Weights of a small GPT-style language model, trained from scratch on English Wikipedia.
Size: width 768, 12 heads of 64, MLP 3072 squared ReLU, 115M parameters.
Architecture: RMSNorm before each block, no biases in attention or MLP, embeddings untied during training, local attention windows.
Training: a variant of Adam for these matrices, 882M tokens, 13453 steps.
Each number is 500 + 40 x the weight over its row's rms, rounded and kept within 0 to 999. Layers, rows and columns count from 0. Numbers have three digits each. The size before them is the row's rms in percent of the matrix's.

# layer 5 MLP up, 3072x768, rms 0.0207, rows 300-710, columns 96-127
100:485518527529529492436452492514495553533523471569502503519464556504573522509452528426409459525540
097:527475520503489511524440567445474574401470545455538439462544516454545542488580507453514434452554
109:514482593497438507475471523518444493479438474479456526522436519494514459486497448547515421554521
098:538469503498508491510508500515403517508473489484518483455503390507475442434559488534485526513483
098:525457524460419540467501457477416496557513541495525491444527552455514480460477570443538458485451
098:533477484564498482469568468514482516556501525538470443501474536545411416473528520473503476455482
099:483546526524607576584460520495492556539502457551445537471560483434563456503546449435441568529507
092:483577489456463500497484433523532537443399489471490531504479556512594446470533463502505463464461
111:439541497474497476508471467477493495467489537521468519476518472461533524473535527551569564475452
103:513497553467489520529459533544430575459509489526531542475558509557518521473535497443486442423491
100:495482457490529475519385461514437519531455478460595531525478509467460477515562453547501476490450
099:495536569468500485476504528553507519534520507588500458541523546461460502446475465569497424568505
106:501418468448514467450492464465461476468570478504514536416503477494483494542536500426547474484420
102:481493448489479492510471522476435448475521465507459451517461507418464430467494518530462489598567
105:506479540477564418499448490500477456576526487510582528477478466520529492506498474501473563516468
088:463454492459514516530538535529546510442556445439508532470522494474476416491500565558489432540611
097:430525502467493473442541530489542512488505473510461478541454476515427481448545482487547502477475
099:554457539470514471509491531451437469474556497458453491455489530475552493469590460455483510519464
097:488495483426509519509523502504527461447523491483558488489559473487499517493548497552474463461531
095:534545542535518489482540428507469502573532471453537508567388532454517447517506548548525458523506
098:528528470512458530436530534480486512539544566556481507466539515574512457500558462500513508575546
109:496440495501570487583484450463405552495504391525518464476530469514521473517481428531548525520459
100:582476503495495495451556463475571508549500528497565521533442436470572505582450492492537433407562
098:564524531527524449512464453475484550532538534458504460572482511478452491543459479528524503511423
100:576529496500579490459453531510463520483508485454497548466489509501468534469538513538499454530433
097:485453450491601453565479507468565436485528504518517516469515536504553368481486487440629490484544
105:485566508485511471524519409456470572525591479499499495562477552521532533501525476447495456520457
103:506505503490458463560517514497564494511439492497535501551495521506508516521447439497542483565490
098:522519501495548515503590479526476529491539493441446488497517506568454490482486519467517536522505
102:412508572484464514490450521572555464560554422514501423549495489453492505456493503495510545565524
100:459539514532538457542482538463497443498487507496546443540467521454485511502440495481499558514460
090:555511592518495456539525492554519603489471515471507538574599406485471533444570507533542487436490
106:487510441538485496496444506499500488452503535455498539501492431473476538535522457478505468459490
104:548505474492566462541489487481537507496561504560495461431537496462510502531581510532554472501408
105:445543560560500571473528492510481548573514475517521500516483444500529532464499460510454383521433
097:504428506432467431547495469508461472484474440445517486487456469446510487509455456493537532542484
103:555502441403503445493487454539500518534531497425576574491496488496532517468472541555543487535497
101:496463475420553479587529442509492463507545535550534489435458504478487458547506486558536467500498
109:504522535410463495490516435546477553486484533478501496458488438460428476521543506537514464516501
099:524559480500500511458492503442471501493483495549511558488497489457489492469487554508507494540465
103:516478537517522487430554496427492491587489559515483508549480484533552433517508527441464555548495
097:499488425475560524443474590503471548569467445449474566460442536509542484437556472514527465472525
105:568527558449489555454514460463411477512548528514511525495539478544525507551572539542494532481485
108:413534516546465531500475545541483463517490500467502434514501505552505470472476490484499471530470
093:473491547478495413539457454423446527493436523563489419609568506499439470468575516556487534476464
101:509526485513513511478477503448507451482466471477515550500445489473471523446448391535504549476502
089:535532467510487513500535499500495522513436465523506435528479524414531572439523395512472485457545
103:556448438524526519577590536461470559595640520569488511496556468525502489488526492546504500507528
094:518470500486487442551494495535489498536497449572540512568475480540511448518426513476499573462477
106:517551552493586504471522412576478566501523495495494468534561465522507502561482497512492494503460
102:522516426515523419516426439578453459510510441541537489567515553486421458412491484546570421536517
100:474545426515444436474494462542565483490507478472490480508467566448530446522582553451492418517466
104:520503463478485509556532440491529540569458453523572521545407438546591474542519450487416466543554
105:601493476516457510436511430468446534564539543506461510581446544516474425475512576569448490544517
105:533587438530504501553462536488479485502510585450525495560485458500550517520452442463508558513498
104:495486460562506503466463532540463479496525496508538512444547537552550520449495557462565503442505
104:416472468472505470490561449455457570425415498506551569459516486490550467556510554520481516485442
103:595520535413443527461452467444480498495564442541566504508492445526526509482473469514472438540479
100:519454516456489572480555521487495523491550535541498504467465486491499516463568489529507548525506
107:559526511530477524439497514569474522529483459515460566429496510594457485529566440472463464518502
102:516513512558606516430526504557480492580471515565454469502509600553488412567525543482446498556448
094:511488466466490529465458463513483485485507495449440421398521590481468525474577495491549517505394
105:577580556533649502506530512430433475522474456426417529491516481456515509458498458517488530515520
094:494517535448519443457477511458466482516465446467525566541528523477521535482499465512533529541404
095:450510613512469509560469504449470492408506507537522472503521480538501525523572484486458464489495
103:573460454532553505494417438467497493484475460624519469453484471449463417535514435419464498508444
091:440537496511456486487511470542493506444450535469514502509467549411524457531501410437494472506462
097:489483529496466490483477472561489556512467451552491461478485478546473411510480484426513505538530
104:446472556521572526465425484477526499500468476474490556460532475479475559534521423480460461529494
102:554543470488438475452467436493501505535520446463477554533482614577567562464565543439528514577492
097:491506513491556480478491506520480592438466541529534498474474584495451479519468547495491486472474
095:511526491519520489492386551530560481518486548532535493574499499549538523461513484447541574509465
095:468534566496493484529484435487523473438493471443513532529473499499491512574522543536519520435494
100:525490483454502524491464520505530457439467490534514507533520469513546531533491531464554400494462
103:560597480514528476493487446468545528549514480477490478473478520529505533449549516478512531523462
095:446551440464590504575440472476469432480450492474526569530546444538523507492484493447554477536525
094:529521495471521486510521438548516498512552504500518477538457524505451495512494475508480528537483
102:507592540542526498511488489570495506480550441530588497530540442542500502500594478506530556535510
101:481490462474514404530508580509464484459565523494431450518436499562485431439553455539453583525508
101:479520483490539467493567551504509432494528511564480498446435435430526513547522434459471432589487
110:517526505495506512594511493441483409490452491434493463480534484525499450483487499481413482544514
101:560515495517553532519533594519553529541561460493429395499482569540516513401630519506472468522548
099:494484520463524414562423505489537532471443539512456555504497563529505497426529506523508475520509
090:554500494495488508460537480534442496483517483502504482522466488496504477442436580473482532488529
098:508499502521606473549492497424470583570558576481431464452510417510524430479519555468509466487511
100:571553561477538516530465475573486523486421577492462480564460441457510516432505552474491533451436
109:489495497494528496507491437526567456490482498502493570490491483507507457468468523451508498459519
095:503543490416484531459535498542491512547541467508469481480438493529501460451505551531455510534512
106:493487526469596444520539442458496471483483486478488518519427516483527422464470482547459504423506
101:506506556477495506446508490476555517516537540525527494458406469515479523472470530497428463551508
100:445431432515443495523551515476461574519462494468448467519516552586445522469467485570485556512463
090:490468543484507492370452511533476512471483552437467538487500480493513500463502471500479527435492
100:482493465495467527553497549497463531522465532486523513533477464504549480452461545510433510516470
103:501556552536445477463569478469517535524488552514510500453555573540538568472465493456513395606523
097:507480442480547516563479562405547492505473543482504473478539547513401491503458488504491477490446
099:537568454515556534442479527513462546504532542479520523500531434496517477489536439538485471615468
098:504434454513476527560459455488452502560541593518499536543536507568467487503559544542421516499422
099:521498536570568401543461521451447477479534452475462474525525455421544507462485483499522519513428
105:590562461538530495480578436470533554580502468426453488486481544500440469424455443514558553520475
097:447479451465470475520598507461420481513513473531470452556566521474496541490558434492468530479526
103:494472503497480503500492522490495564528526512493466493450430458527500507498546509542454502433417
106:496428527488494533546481487436527496571425537562446481455507483486458535530431518453562518505485
100:525462553510516543547561449508477522548439555496521468511426431475483515486513497432502518491499
096:569513496443484555433492555480487486501528369521524578520539478492472513496524535522461500516549
096:567493489455450548464480438479534568517500532489530512488444519473487472495554459473416511487483
103:495425489488559475486482483541452446515448546464557498466461525548421449528507450460566469472552
097:503457566549504568490464536501482485509481491457510550458477466478543485493531503552454485547545
094:493562465481531500454499457569464464488489466512441541461524484443475542550480562447470490523469
099:545453551471565477516644503458496507532457531484492512508509489494487544470430469553555445547487
099:503418464505517511494484455552468494503453424532526516455464495551469426465535476528517531547521
101:478508501462511456548523493487454516464530465512525489465420487483469460549468437459491471562539
101:506444474450505522533455471525505521495484475491487567491465530501420478485525493477452494517518
098:502513454489566511499548449541546488580445483488513518526499488483539566493500572476502508533508
103:520535471477454510398459548485558500505472477557515499541580457504512494414587462425526429533536
101:533533422475554520464465525515492489504571528456534534505548529483466466472469473467435483579544
096:516579438457464468451440478468427460498526479517516496450507500467540458429482520487563448497499
100:489520476449447450473558501523475439442439466511509507526411434520546456475489529499536479496524
104:503553488514516481530517430432439497532541524484541513519497431427513463447514508568603499500540
118:507417518522470553492528487445504474448460467415522494473486494468537552474470517470462515505508
100:507517528546433501462493429473434513452522487481519482427462476451450487464495498450448412550430
096:535440533457541522475540465477534400445514562483557547426561484409543518536599480446538459519533
101:465552460471487500529427491497432480457526545546493462432517425570457506506499446488518564531489
097:569481495546538427500470441501478558466488462539459464501453507474530398484598457510461437511560
104:542521495476534488501547493602505532519482554507522466446522535511489476537540471453534472495478
101:544491446496554430523523510493519551543480474498556445490507501450490586438538506448506414478519
107:565458548524514450397546532502406468474595465544501498528529484473481520422529435446418469576546
094:450503506481511452439533529486460516530550447512467506534498516561534507506495480403483491445518
100:579456532541496554543481449504521507522506534476480499498507486469542534546597436517451483481506
100:528563507439539469520546405515541525611486505492485517485505546493490438517511453478540472487484
099:445490486511470466492469514559472500545576469513409526513481479453486482456474509417501500456540
100:532503530438472517510474491446544504475502461531528540482532538517444426476531502479483511517462
097:518529583537558479513451579570459461534576407487556516592506514466472445496502541521484491471463
100:444488456464538543508441530481388467444509528518473547502476571532516491521592489577510494544551
095:509486457411469403502535515406463473497502431539506495504529537508417477454479438474475458562477
098:487544559501527448496511457489499509566568521492418513426524428466529457450527523510490536519432
104:456475522438469468437467460488442492498464449385494501468481489427478488462510480435514530517509
105:550491438457512521474521521505521412517556469499511468558518422463487444502506501480504529482477
094:485536496484460460556497426516475534464406562488477465491476460478484480523485471544552522509483
089:542482450429487465453498448488451526493469458596525528447520524473556569453564501455555518501504
096:529463512471493469446452448432561556478464461516472535553502535527500465492506525547528443510501
103:531486480509420523452476506419500582442532448464490499487459491494492477506550530457512472508531
103:537500472541498453540489529501460564469477540424538436538596509506446481495482484396547463435414
101:572486520488564542566523492505531491562458553444473547599430483537510493509510458439469543581473
099:474485488472488426463493485473516488542488493564427518492461488485533442494524533477552484488474
097:567507480478570535506446528480533483436565471518497437504587530516512487462586506480508451429517
101:527546511431641513530486509513538538516536474545527477511458523489536429464493497577476477580510
101:485488450491478435543399598470474445477508467489485574451485563556450518467513567481502531490493
099:526469507513487539475430452488495511482548432458516527500424551462491491466431528481421469576433
102:510540494528570515470532464488458494583573478512491546529563475426529511437458426455538524528475
097:465541539440466423511476504395436487454469467510500521540471453550480501497540510488490453516519
102:507470532545500481469481456479555533502510520518508560463450558578430552455548542467497489502454
096:572521542545497491507512506401554507485456437513523469520532584494548535478506499463451515556462
102:546524555429566431504488423512447473479532470488590540473477499491515522493518452523486488512523
103:455474536454575487429501512480521551555518540464558478493484526498473517527556486522474497507498
102:467503493522484517477480423521457515494542531492469521501434453491425578524467391539415504500466
120:498519519436441501511472553533413563446484527482466553522457505476485457433525469464517490536519
105:478588522492574538547472507508519477529423449579423534475535485483492457420553484432474519479407
101:539547448471442549501510488507502516463523483496511427472519488540461521479506529549524431493510
090:481449538438498439512484545416416557438480458519451479557506490500454537438500477549597451457521
095:530477445503509451462441520476471511523536526459487473485476465498473409474546510510530451495532
100:441460505537480455482540500515496531569538531525417542469470478517513480418532484439439510546465
099:476517532543498428495497419477508561521479475511487498511544535450435478494544421460527498556499
100:570542468449544518530512477501530466470522502528424503541394502428503519507512492570475494530520
092:491527547553500440483583506473470512549516491550528547524480450504525414472547513496489459505526
102:554489419453517456528471532509503501533498535525542474415539477435459464512496502545560489420491
106:535438512452582502491435530511481533517481467415518496485433504483470422511486468463420527549490
104:502533452522536531423524394499478497516540504415471534439493505500478486536490542450522525592442
095:515539482510529438428407571433535505554553481499464490444573497435466444482608479522487483470520
105:567540480515498532472479562538428516463489470573434593474491478476552506435475534478446519548474
103:484489572517553516443514554379475552507529498516425523493454540522468505457507506425449455453546
101:504493558487516545487481501541484510466496551505453511452409490516467489380589474443522466488460
103:543521558529472486484488536477464524525513416434480471505513524502459431490479518540517514504494
096:445466432460493474479589548541466539511523528441423550518483514568409452457524530522468532480552
097:554538562494442492554481438468503393498544522485421491530523518476531469470507459428590514483530
097:563399552471612498504525590560471541580527504542448475470562562492513467464531417440468469528506
096:463560450471472514537562519436507486503475484598542475512423532522480531544526525518515501459502
107:430504502470487515557467443480480496461503458550374542517489511478446537478601509505485460468481
090:482504421524520517465481483575424523554500425519511546487576437432546464493486497453541452624472
106:454540488523502477470472508467468511478520503518520544518547478554438415483554531546434490467520
090:441436470436562489465580589407465467432483439619489479516516493478487429552510522554558464462543
099:491506531489512552492525448472507508549499548532569537511520522412529496523505440465510472555454
098:518535474418487462513533589555527536446477517498445461561438497496507501491612455486533507555553
096:495546456418463485443505563495391463451568489529448503549516466538490428509486544484572519485557
104:467598549463462479523523506422434509512497489483505486437489552566487450436553505538534548510536
106:517582548560544551479564449544481517578459481480529492498511419547534502438494570498500476487463
132:433508550496475492531396483501506580520474441570465622475444603487548493475507443429543530563505
094:538576456498474505491429517465517478561506512485548455495578458513541481444511498420483523483515
106:472524431473526430522422509506425541489512442505563517469453538432516526506498502488537561426472
095:427571484485569479492464519563471498496532506460477484466520451454565433468468534433395453447488
093:503475512475564471514481538538500479503523480528480570526546480514445468448550436392486490478605
102:517473466493519502459475459480487534533491447552494462479443513445547518483536474534535507541560
098:462482514520493490458436469482440492504496388450477523515544455478537482466453460456507500483510
104:530506508448491496517526439481453531492459481479507522501561529528450479416470462515475517508437
105:490483497499491485481542494419514523496492499509492454498510474504432583473548538448553498503484
108:568525424521583475498508507540449566560430556508499505468463533500430442502483552430536476544469
096:479474528450535579537460494545471474551553546558493533500558464500500503362570511470457413475536
090:534480482417546456469568563537499527552432467510418479541483534440508513485495517446501477473493
094:524474554466523501520497472552484511534488423498496551480532557527499456518500445404523459519480
098:498519526475550461470534518498445560482502519498510494574444459552487521499487479493476509542547
113:540518559537537458480580595477456491522501513460485570481485455498460467523552486463440425478445
102:521500458528419509438483456518434532459511433492445544545410512500508459484502497515552470513519
098:511496477444507443523481502480498601450474513409496440413519477455469546462498440467504459548503
103:493493476478568426491563484457483506493571453492484462455483477497457527488484527528540530492540
101:555432515594469517485495525489489475523569534497457461481444498558496463501560495464491404516498
102:557530469509514484485491481467497544515447451533488546513551532485485513513557432458482459473506
101:557566489501518414494451421506488379555544443502520500426514515561475555455557484534522464553455
100:536496525546525516511536494526494444469456618502402507474566480474510515514537521510484560475487
103:503509542558532506427466561438471482498474457484466561464500437519516456478556525527533538547482
105:524473523527510452494504457435492452572474571520442509491524500508441475497515530472457529572496
100:526594483540531478493487536541435545492536450475490502458518551554467485473446541472454529538617
100:471488457512427517501446464519557573501549451523546449456447527500514462511539507550485489509511
093:503487485514490526471421485499528531518447420552521547479490449459528538546527541525480470513446
103:467463500466536529490516531543435509529587494532516537428590461516541469473487469500479522478432
102:504491478562454557503465482521461496477532456514475514479557505555485492512518425515422471516522
096:479495516474563437553519441528385473510556596537529466492528486490440540492525489447603481559439
091:505454578483528472527497453535514529516494436521474548440502432517500431534488483495503500466494
096:442516484522575491518425543418456480482456493466505508517485526548533484489575534517469556527499
099:509525507502511496525552504521500528484542523514435512521433527554562503490554485576434443514505
104:505468505483518524457480582558483491471496455479432498488526492557517463473546419384469488528576
096:549562577538516548536518457550491452500566535533370501481537620494517466501553429491553429541501
103:539513484453524489499442454470527524564528492441403450422475433537492470495553536526507477507508
096:534477523448478537484522442515532542515491523557507563514513528459553459450524414492525456536508
093:521524481487592512437432466423496532462514492493523480543479509472469522499574421560459494469554
099:409564477426589555449479492479523516535471486514487475487417512556485533442499392501547535484552
104:499509520426522539458435491513587466522471478527516417460509481554550493454550521510551512420541
089:488571481542450404517497560498521485513522421577455481453511544447500530557498508499463416407503
096:536519527470463565432473446550476440477509529550548478461488512458374491473536540525505461473527
091:569516462459521472424480500506469480519446476548429491508466518542527518500507479532568496505449
099:431495476493546480488501483484437469487457468497554483442432517435417449460467477499519528518522
101:518489490462488557529481434504506570530419457450479537557480582526511406541477536528507468484491
106:549468528555474483582540493454472458568518500488439507570425489509486466502459407471511539545488
100:520571581470396553526497502477512516535506507556495449354451527547487480468566505489440520463451
099:469545451473473497494489458538461565500515487503481477488526482540504522498542523497538477555506
097:574491441529488487482591428419545526580538521502548508537513526538537501490526434486498505436585
104:598486521496532507521467440537469448536597522498408536487471468503438450518483482435507548526512
099:485566497469557462407452570517481436527479473497449460512495512530509492471479458403498501573499
094:524571425457511517481440495594423508506522428435521564497523538457529410514500531517467491432503
094:544534458452417486472444515577468554544490509493496552534501525511522527456504546488481483543581
100:522517576425563474492444479546538507481518544520471507502500442537508545487503495548474426482459
103:412419587451506498476491531479507478549480508460420487480514500457507500427492499472536526519453
098:575543536476494444542509501504464509541517544480469498503501513501534470466600496572494533473524
105:504468489523478372454467512451468475450575416465493513496473491418510533507568608524564516443513
105:471541484492508465482540459493468455529473535448503453440427602508421492436493526526455485489487
097:508448556457431451515525485498478476504528479468528460524573481586570494517529505492467522510479
099:522446549498555523502461512536428444525432470525500540450567568507443501408489520573570518538513
093:534590469452573507584501540514480497564510492414467447517511500578533517511521484475480555550495
105:534546475564546485472522441422537513515529490497510521437476494486492513431487513503515541473462
096:553543520445489474473546452505527525405476496519414502556528467479546526458501469443545507535404
089:517421468525491458455474426556517523523488544499456483560496490480559484498467445415559442518509
103:456415502503557470462543470508514503466548508545463485440485533508465513479468466490486484463448
100:573458556526497538576514522482451518473499510471505474498465482530495482455561472477526562585521
096:536485504516524543413555555539401489507477479476455576469478456456515451500481467542476483474437
103:520462443459475486547542497510460480549543431515524576584483487491509441520563493509553490502509
095:539506530463461524548481517552523514503524455536461475471450502550480447444435522490539472486474
108:550484548514503358520472521509446473509533500522480524508514538472537511533469504524493498511521
117:558486498540471461506484486582487491517504480447504491492536441410541502502481567443420409491426
102:535484493481517437492438506538491507534422496548516515504389492511443531451471487525520489464534
107:449565558471490391513501535545499437524541535468524508462582430481513483523474504513483475424508
098:429519420502591502473546520484532528511443557505428488510512513521465479469458468585494504492477
107:456490506424483554510471463436506598484482518418487451494525484545530487497531522557522492439553
101:501552476488537562485483441585473497530524540486475448436431496523450567502462446453564561539491
107:478546569455533469511501422540509557484524538456497538450483390425530517498517477467485532558575
107:496463483526456551521514484536457532522535519523439500466563552563469492541546500479542490546529
101:442521473419449496561384480521516486479517475546510555522450518461510553488507436516530535507492
099:532468484500473617494513454501547457505497513457493476480506552504443513507484487403506430513520
110:524454492464569486486503522565427448525562508573431501470503497514529541490519494436471433442459
107:532510513521530526477453514515433540511568565464498515536504415511446437458505461522506469553475
101:494566490515514502473415582424483482483532489523505436518474504497518485538442531540484528511511
096:466552467464503531471545516538492472519543470445431457453418576498434460511523476547494458510522
102:469493505527446492491421533510474509532486545587465518590465546554528530479537511468512545514462
096:540482504495508523537476488481482571513574503517493503492416554554536468481486492518486428520519
118:500473446480542529546511444567467508514502523490407464557508425534488464502484550508509530529489
087:497567434505551522513466477563495533468501483482448484527431422489548489496541411536513439465429
095:484432546572493502442487495408500479516523518525528539484488596560523504446504519488452467534470
106:576540387535486516457504528499500496566491463398533555573490483432464501446489521463578517553460
100:473446438468531481449478457529567532480505525510539492526401576507540460477513538475537503446507
098:484509528488501478463499530461500585495559555438489555568473445559491518498487472543476507484496
100:572494529493559530473530499512570477574545502448480451533531518432516460453550513483457463620501
095:517508551513557483515527489502473427451463481527475587516489449461524535509462511504487484559481
098:422529500494445454501556532543485537495571475509451450529518545456498477474508491471491389509522
101:502424550492534574508523544471492481521518542543474510571491595551441554497508464519501511533468
098:493522549530509519502520462499571472464506573542504514502539562464461492539557545512561498452458
101:498503517496462504579408519464526508508524489446497503528505561452463578472430584524502513441495
103:561501497486562487510423468477469454520521536499508517514447452544495485540540385563471554480502
099:506530512479543516564489436483515512529492450456512461473555527456537441464476491449507517522544
103:437501491528543510546470464473481518576426550482479473523561512478487534529516508530522499517542
099:606570498449560490497498432547496479486487515500522446514537466467500473507516497450549392511485
106:569502590480568514415560524549456542537493471500500539529498520520516442459579467522469462485458
099:585526469488552467509479447420557464511478497490482566456508525524482488568542457481484568545487
096:521491488466549398576563428416532540459584517457556563496477524531479463446437519456533438498496
097:551468554470501510553548479530520506544463536454530455502568458469546512513471530508586513508480
100:491516536479495536481521563496459591506421464574467551504503526446521495527535444492511452516530
092:539529530458516497457551432468514516478525439547449449474468540469534495490453491446450514516402
102:537564471513557485598558541481456573494525484467538506564473549465549504501583454512524505526533
099:512469514473555553526484473481447489534547498495556562543509556462530537484544551464530477537492
099:483467501458491501465465520471530620547514486471497559463498552522480465499572511540446482556483
092:547538489502511609447524522523451612513486466495486502437459543532551432481518446533455544515520
101:489554509506472570507421437477493512492507503483540514552546408460508537530502524584500489530518
096:543552617545494491462521448496507538491475483452528503485501494518546482511470477499556482547488
099:508498492534593448533498506516435542558479491456444548528529467483497417479547500551463472491483
097:516530515438471534513558510536481534522510416548505523559471468506402472500514465433499334438493
096:499525460543457482446507484440535509520502531526481550476497555461558458523466452502513428512524
105:492503527478563488476447440433547498481581491564518494493503510492510490519492443528505559498471
096:434539493529475466523483585521497545505519534542553526523471555537507496486487516454452468525500
101:508498571427558522531508545463438574533521489589457484475487478543552427530545462465415453563459
091:508486593513460501489504547438519437472526436502533592452535502522493469512446515490463445470550
104:515521497476516525431473524565518522527611578481450512534483584485500467391472565479538506556536
101:547558477507516505460522521483542532499493561519546535489483481541525524521488529531476506549601
097:558456448489501486531479449574503521570438555493469500511477545494465388466535440464524550564490
115:431476558437561528475505469459519523594523503527491487516510479445520486479558483537469532470528
100:549414528498486515521400487526468576539504557454504490438522519486473457434561548517461473544442
098:511542505471518456517507500495511478521436505519506512526516472513526497484558520523470488515485
099:456480483503512439563536509467534510496446474545504513525482489448530481541510534543506514469501
100:487517490468541404526520589500493455491571436473418482456462502575473449481586503532513446488473
098:545519467507502492584502468526467443448566482518552559495595565476527515480545468475547463520572
094:461513547485593491478445477471495438565529550511432525428450519550469533515459547550472500449553
103:489440536504535435499412483508490458419437516560535475550420586462495431563558491497545449531548
106:457422547474506440536540516527512549509504535510507545462470534528480460455509519506489531495542
103:511515506482519515508513508447545523441413433493488471539535528516547533475541438545485476419436
101:437537509491461551505500505480478448517516536519556562404537487515376511381585538509450479477550
101:470447533502572520532492550541504516446573535600499472523444469545516547531563433619495511499476
107:488505482556515475540549492550473459578526432406510548476525517461503556441511400479490420510505
103:564521484505569450553466509529508509548511419488479477499541481532476478438527470520561479527474
101:527526467526457503482528505606497557518467480517482539575468552524417507504531486525492497512568
109:479497506435438539473498469500540558490472517556448520545514486529506487517554428532505477514545
101:440499593531464478503620572513440517506532466504423549549399470504494473537510501510438567439527
096:434548433472501483459474574535481494476546483487480569511525521574484497420539553531492521574485
110:538472497426524485515430460551423533534516520512486521474523500569464542518483489499423505545512
098:551506524527523487521492470458508477568490441501505481421479510502482526488506439506495409435455
090:502468455468522458547490507541461515533523514540518567477510491410566514499544459571516515456534
103:527507402558468481518515460480528492512546499487431529501529491503509358528583540579532515536496
101:495481449444467548498508441506433569489509428436523473516495493468475470466573487489504515516542
104:551483450458508544483530454559513513574461565489515510539521542562481463530482504559511524547541
098:533544493469451561491487473479463483518556496480486465505428485511551475503606476504518516576534
095:489475557501459454447495437519461527465512474561474463497459510482574439462509503487473557540492
098:440575466484548429552433441468481557500421504506513520495514512531453538502474514564540491523519
101:542474490519472512513476471456470522525472503429477498570484471489569491391499469479495508472542
100:568430513455498539451539443415496503554442479498574436534498468515515522495524522474507461440439
108:451443530489477463503545592444522475511518513545477529545471475502447468391525432491528508551472
097:570456472546446490421402498562480477469488524516444488491538520559514482427543489489473478603542
096:425539487547513517599436522455551454484512514582540563476480497474505468512501483490485482462478
095:491511535442461586471459443477535438554567633574513506473514525462483472513519467450550428506560
100:505414499462466540565557488508537530464550442441462530509482524496455456548601444481464510532532
106:512522560566565445410487489434493583512523500547462516500432547481430517532551504455433512579529
100:468477548542531513446519534497497501530566522470540475491482477497438513480539466535478495465533
112:530437558480548467516564472436442472501445483548559475434483494520469513523468526508535493542431
105:515460485550581481582492453498544541547448551486527510553515474590485440453468519493529499482457
095:499488441498475589512409480519485453476510467498516473454544471523565471488479514498509487472441
098:554507527493489460499528493452556552485548513526494470541529562530525502460546511535486493514570
104:548510556507440458442488504524478586537509499440514486466445536509473483495540486476508530497517
096:526529424475443523496471532392465461426433496489500572540497509432470474500494559514451525473513
103:488574518486523477449478520576546501513488523451365543527485534495470513508498442440535514525527
104:529539523582549500533548525490537577465560538475517465465457424495533458441478480423538563497570
100:544504433466570421497489455531459473464453533483516511550435524531503436500489423535526429485542
098:510453511463512505479490466475514581446492442438522485516449459491538458448425478468532508442522
099:499571484467562472524551471490506543477495521544528479482544493564514509459452440469514493483492
100:558539471500499425551470485460468559430485494558550546513513497458509454414519519539392549452529
105:500486562471498444540492552558551543519467546484435494539512561421514450500456503488508542530505
096:493547507510520508522503478514473459453521455499488513554495539583516427456541523542475563477576
094:546461522499515404587481482513434507488502530540517497476527488487529371548539476586543479451423
096:615513527535572505424491427511520534490552476452553485516460453527504527465524531483529551486547
100:495531516475480503447483424506555572469499456485453496503543451479488503537461525437450473489552
105:503533481524487440545442516506516522567562434505442494458528527458462533489461543451588544529502
099:516481505486508429543495533485506509544536481485578475490577536472486415507524537491480594499471
099:486482506472441576508518442467526558493554497490483529497608421508438494477570457491457551503470
097:467464472582513514557458431536483500551514512439521570455474532549486458527517466419485513504441
102:506506514459515486550543511523498521519493462514432456485498521425548535485448479490550486523503
099:436530467469481478503469461405499443524546515554506499513447479511502518485494466543511521550494
099:475563439463441490451492497539437504542538537518436492501539582514503470476526498486499500463508
100:493545569520587517466543521452475518532467452507514514524529428571532454545608514466490567544525
095:510503433516531474488559541436584529437433479482454531569511454499518455551486422464472562457512
093:575463445446498527503492439469483478486550450475517571539576470456508388466512504488460552510462
103:527473495443502433475490479525485437496596544482482452537532552621531486512520495497456526507520
103:538543448460546510498538573517438471490502512500491505487448519456500470439486388506535537574481
101:467458584488462556497479505508532465524544479447523466448486513523534466499528518510503479441524
085:589537439488499490480519528525517497592554475536476481567500559526543502479485541486473527502485
083:389470546563513473532504490546483479454480522487498494476482565548460461520448538467468419503460
094:441478495536425493540547427507514414506447579508431543477505475474469495524476512479529535439432
095:470485474448570497521477488546501531492476535552495459505513493549511506524505442413486492523465
097:486516480494546344562526482483527431483480532469556490508514487474519453450464533489597490511494
100:508500498494449532459565512479480495480492513468519519493518589459455461500454510576467531498461
100:499530517471583487415454514501455476512527449525461447492477546454521576458531494492454510520491
094:457468566460567504556488523520426480554567507428474503473552495521455498572535559484537436495510
106:535462488471532451522430466541382567533569472493463466447518512452467472494526599457453448479546
089:499548515503512468469478501452492495441497460469513507451481544444485483528459534547522494509460
101:536442563502513534503414513547467480509479526501533489493496523523519504456487522488632508598497
099:484509551463539502485622537463441510548454525544520495452547550466473479508519506486490474471481
096:522463520529596435532561537499516552563511535530509421567513616538451493457542501404457563532440
098:540470500517442473529463486509515481442492521522504606513450516504502533431475403575451441498538
098:505469490495565432486483590472475475456585462525579507502406573409519480451530559450490555547471
101:564469503449555503437482529530455496456557504454456433519517511547532491446558489530449588436481
093:496517528458573444499484479514473540520483523442488458467479528495501419504527448471518576554512
106:458519531548501436576483591567502512475591473524507551585526470488474492440509488478462557517450
098:467537517475465467591501563480544481496498469474485482552542523513510545480546491486485538485426
089:558490479529537448506474560496483488580514518513471521506558534486465500470510537508502531545503
097:471503553466566543519521476441506556466465552488532467474528517533515425510491446476449530568485
109:565477533478553483493510561465522539491437488625481567464473492486446547461585455462455472509575
106:496457516549538475584512429546519471480485450422479463506517546578441386508559491514473551453537
102:485497540527568528493547536460446520502532543533548507492526494446473501492495548436533523525448
100:480483549430509424532501508437528429526463458457465517451486472483468510500514503547519554559548
098:501544424485488446498461481475484467457479504513454426436443517493477504475488525486515525493517
100:460532525532483499511526485471555519489505497459512534470466583508525536533528524526554526453496
106:497515552503554507504562465523491486461515478520453486510527460468509428507430538549527503496484
091:431480482437483518452501453435465547520496534482463546486455501509542498502562504441599495493559
105:451512505508532493504492475579424549494502562538544516451478449480444419513497441435515502436523
103:518481516527486522458492522517509567465485520523474590464536481416492520416479388523499526481535
087:493467591434446453577497476521504431502484531458548417447441581509507474509553466509454474492463
101:494497498471452492509412492478469416457494539556517534550523521458520545495534487489492516422489
107:588569572508512461578465549517492479511497434561459536536509493448570528461611445490426540498493
100:548513432494513517525501448501431510510485555527541573513524473510458487488480527528555544464520
097:464476490471503468492483568516433520468489480525494542494496532510509517491462476534556490450543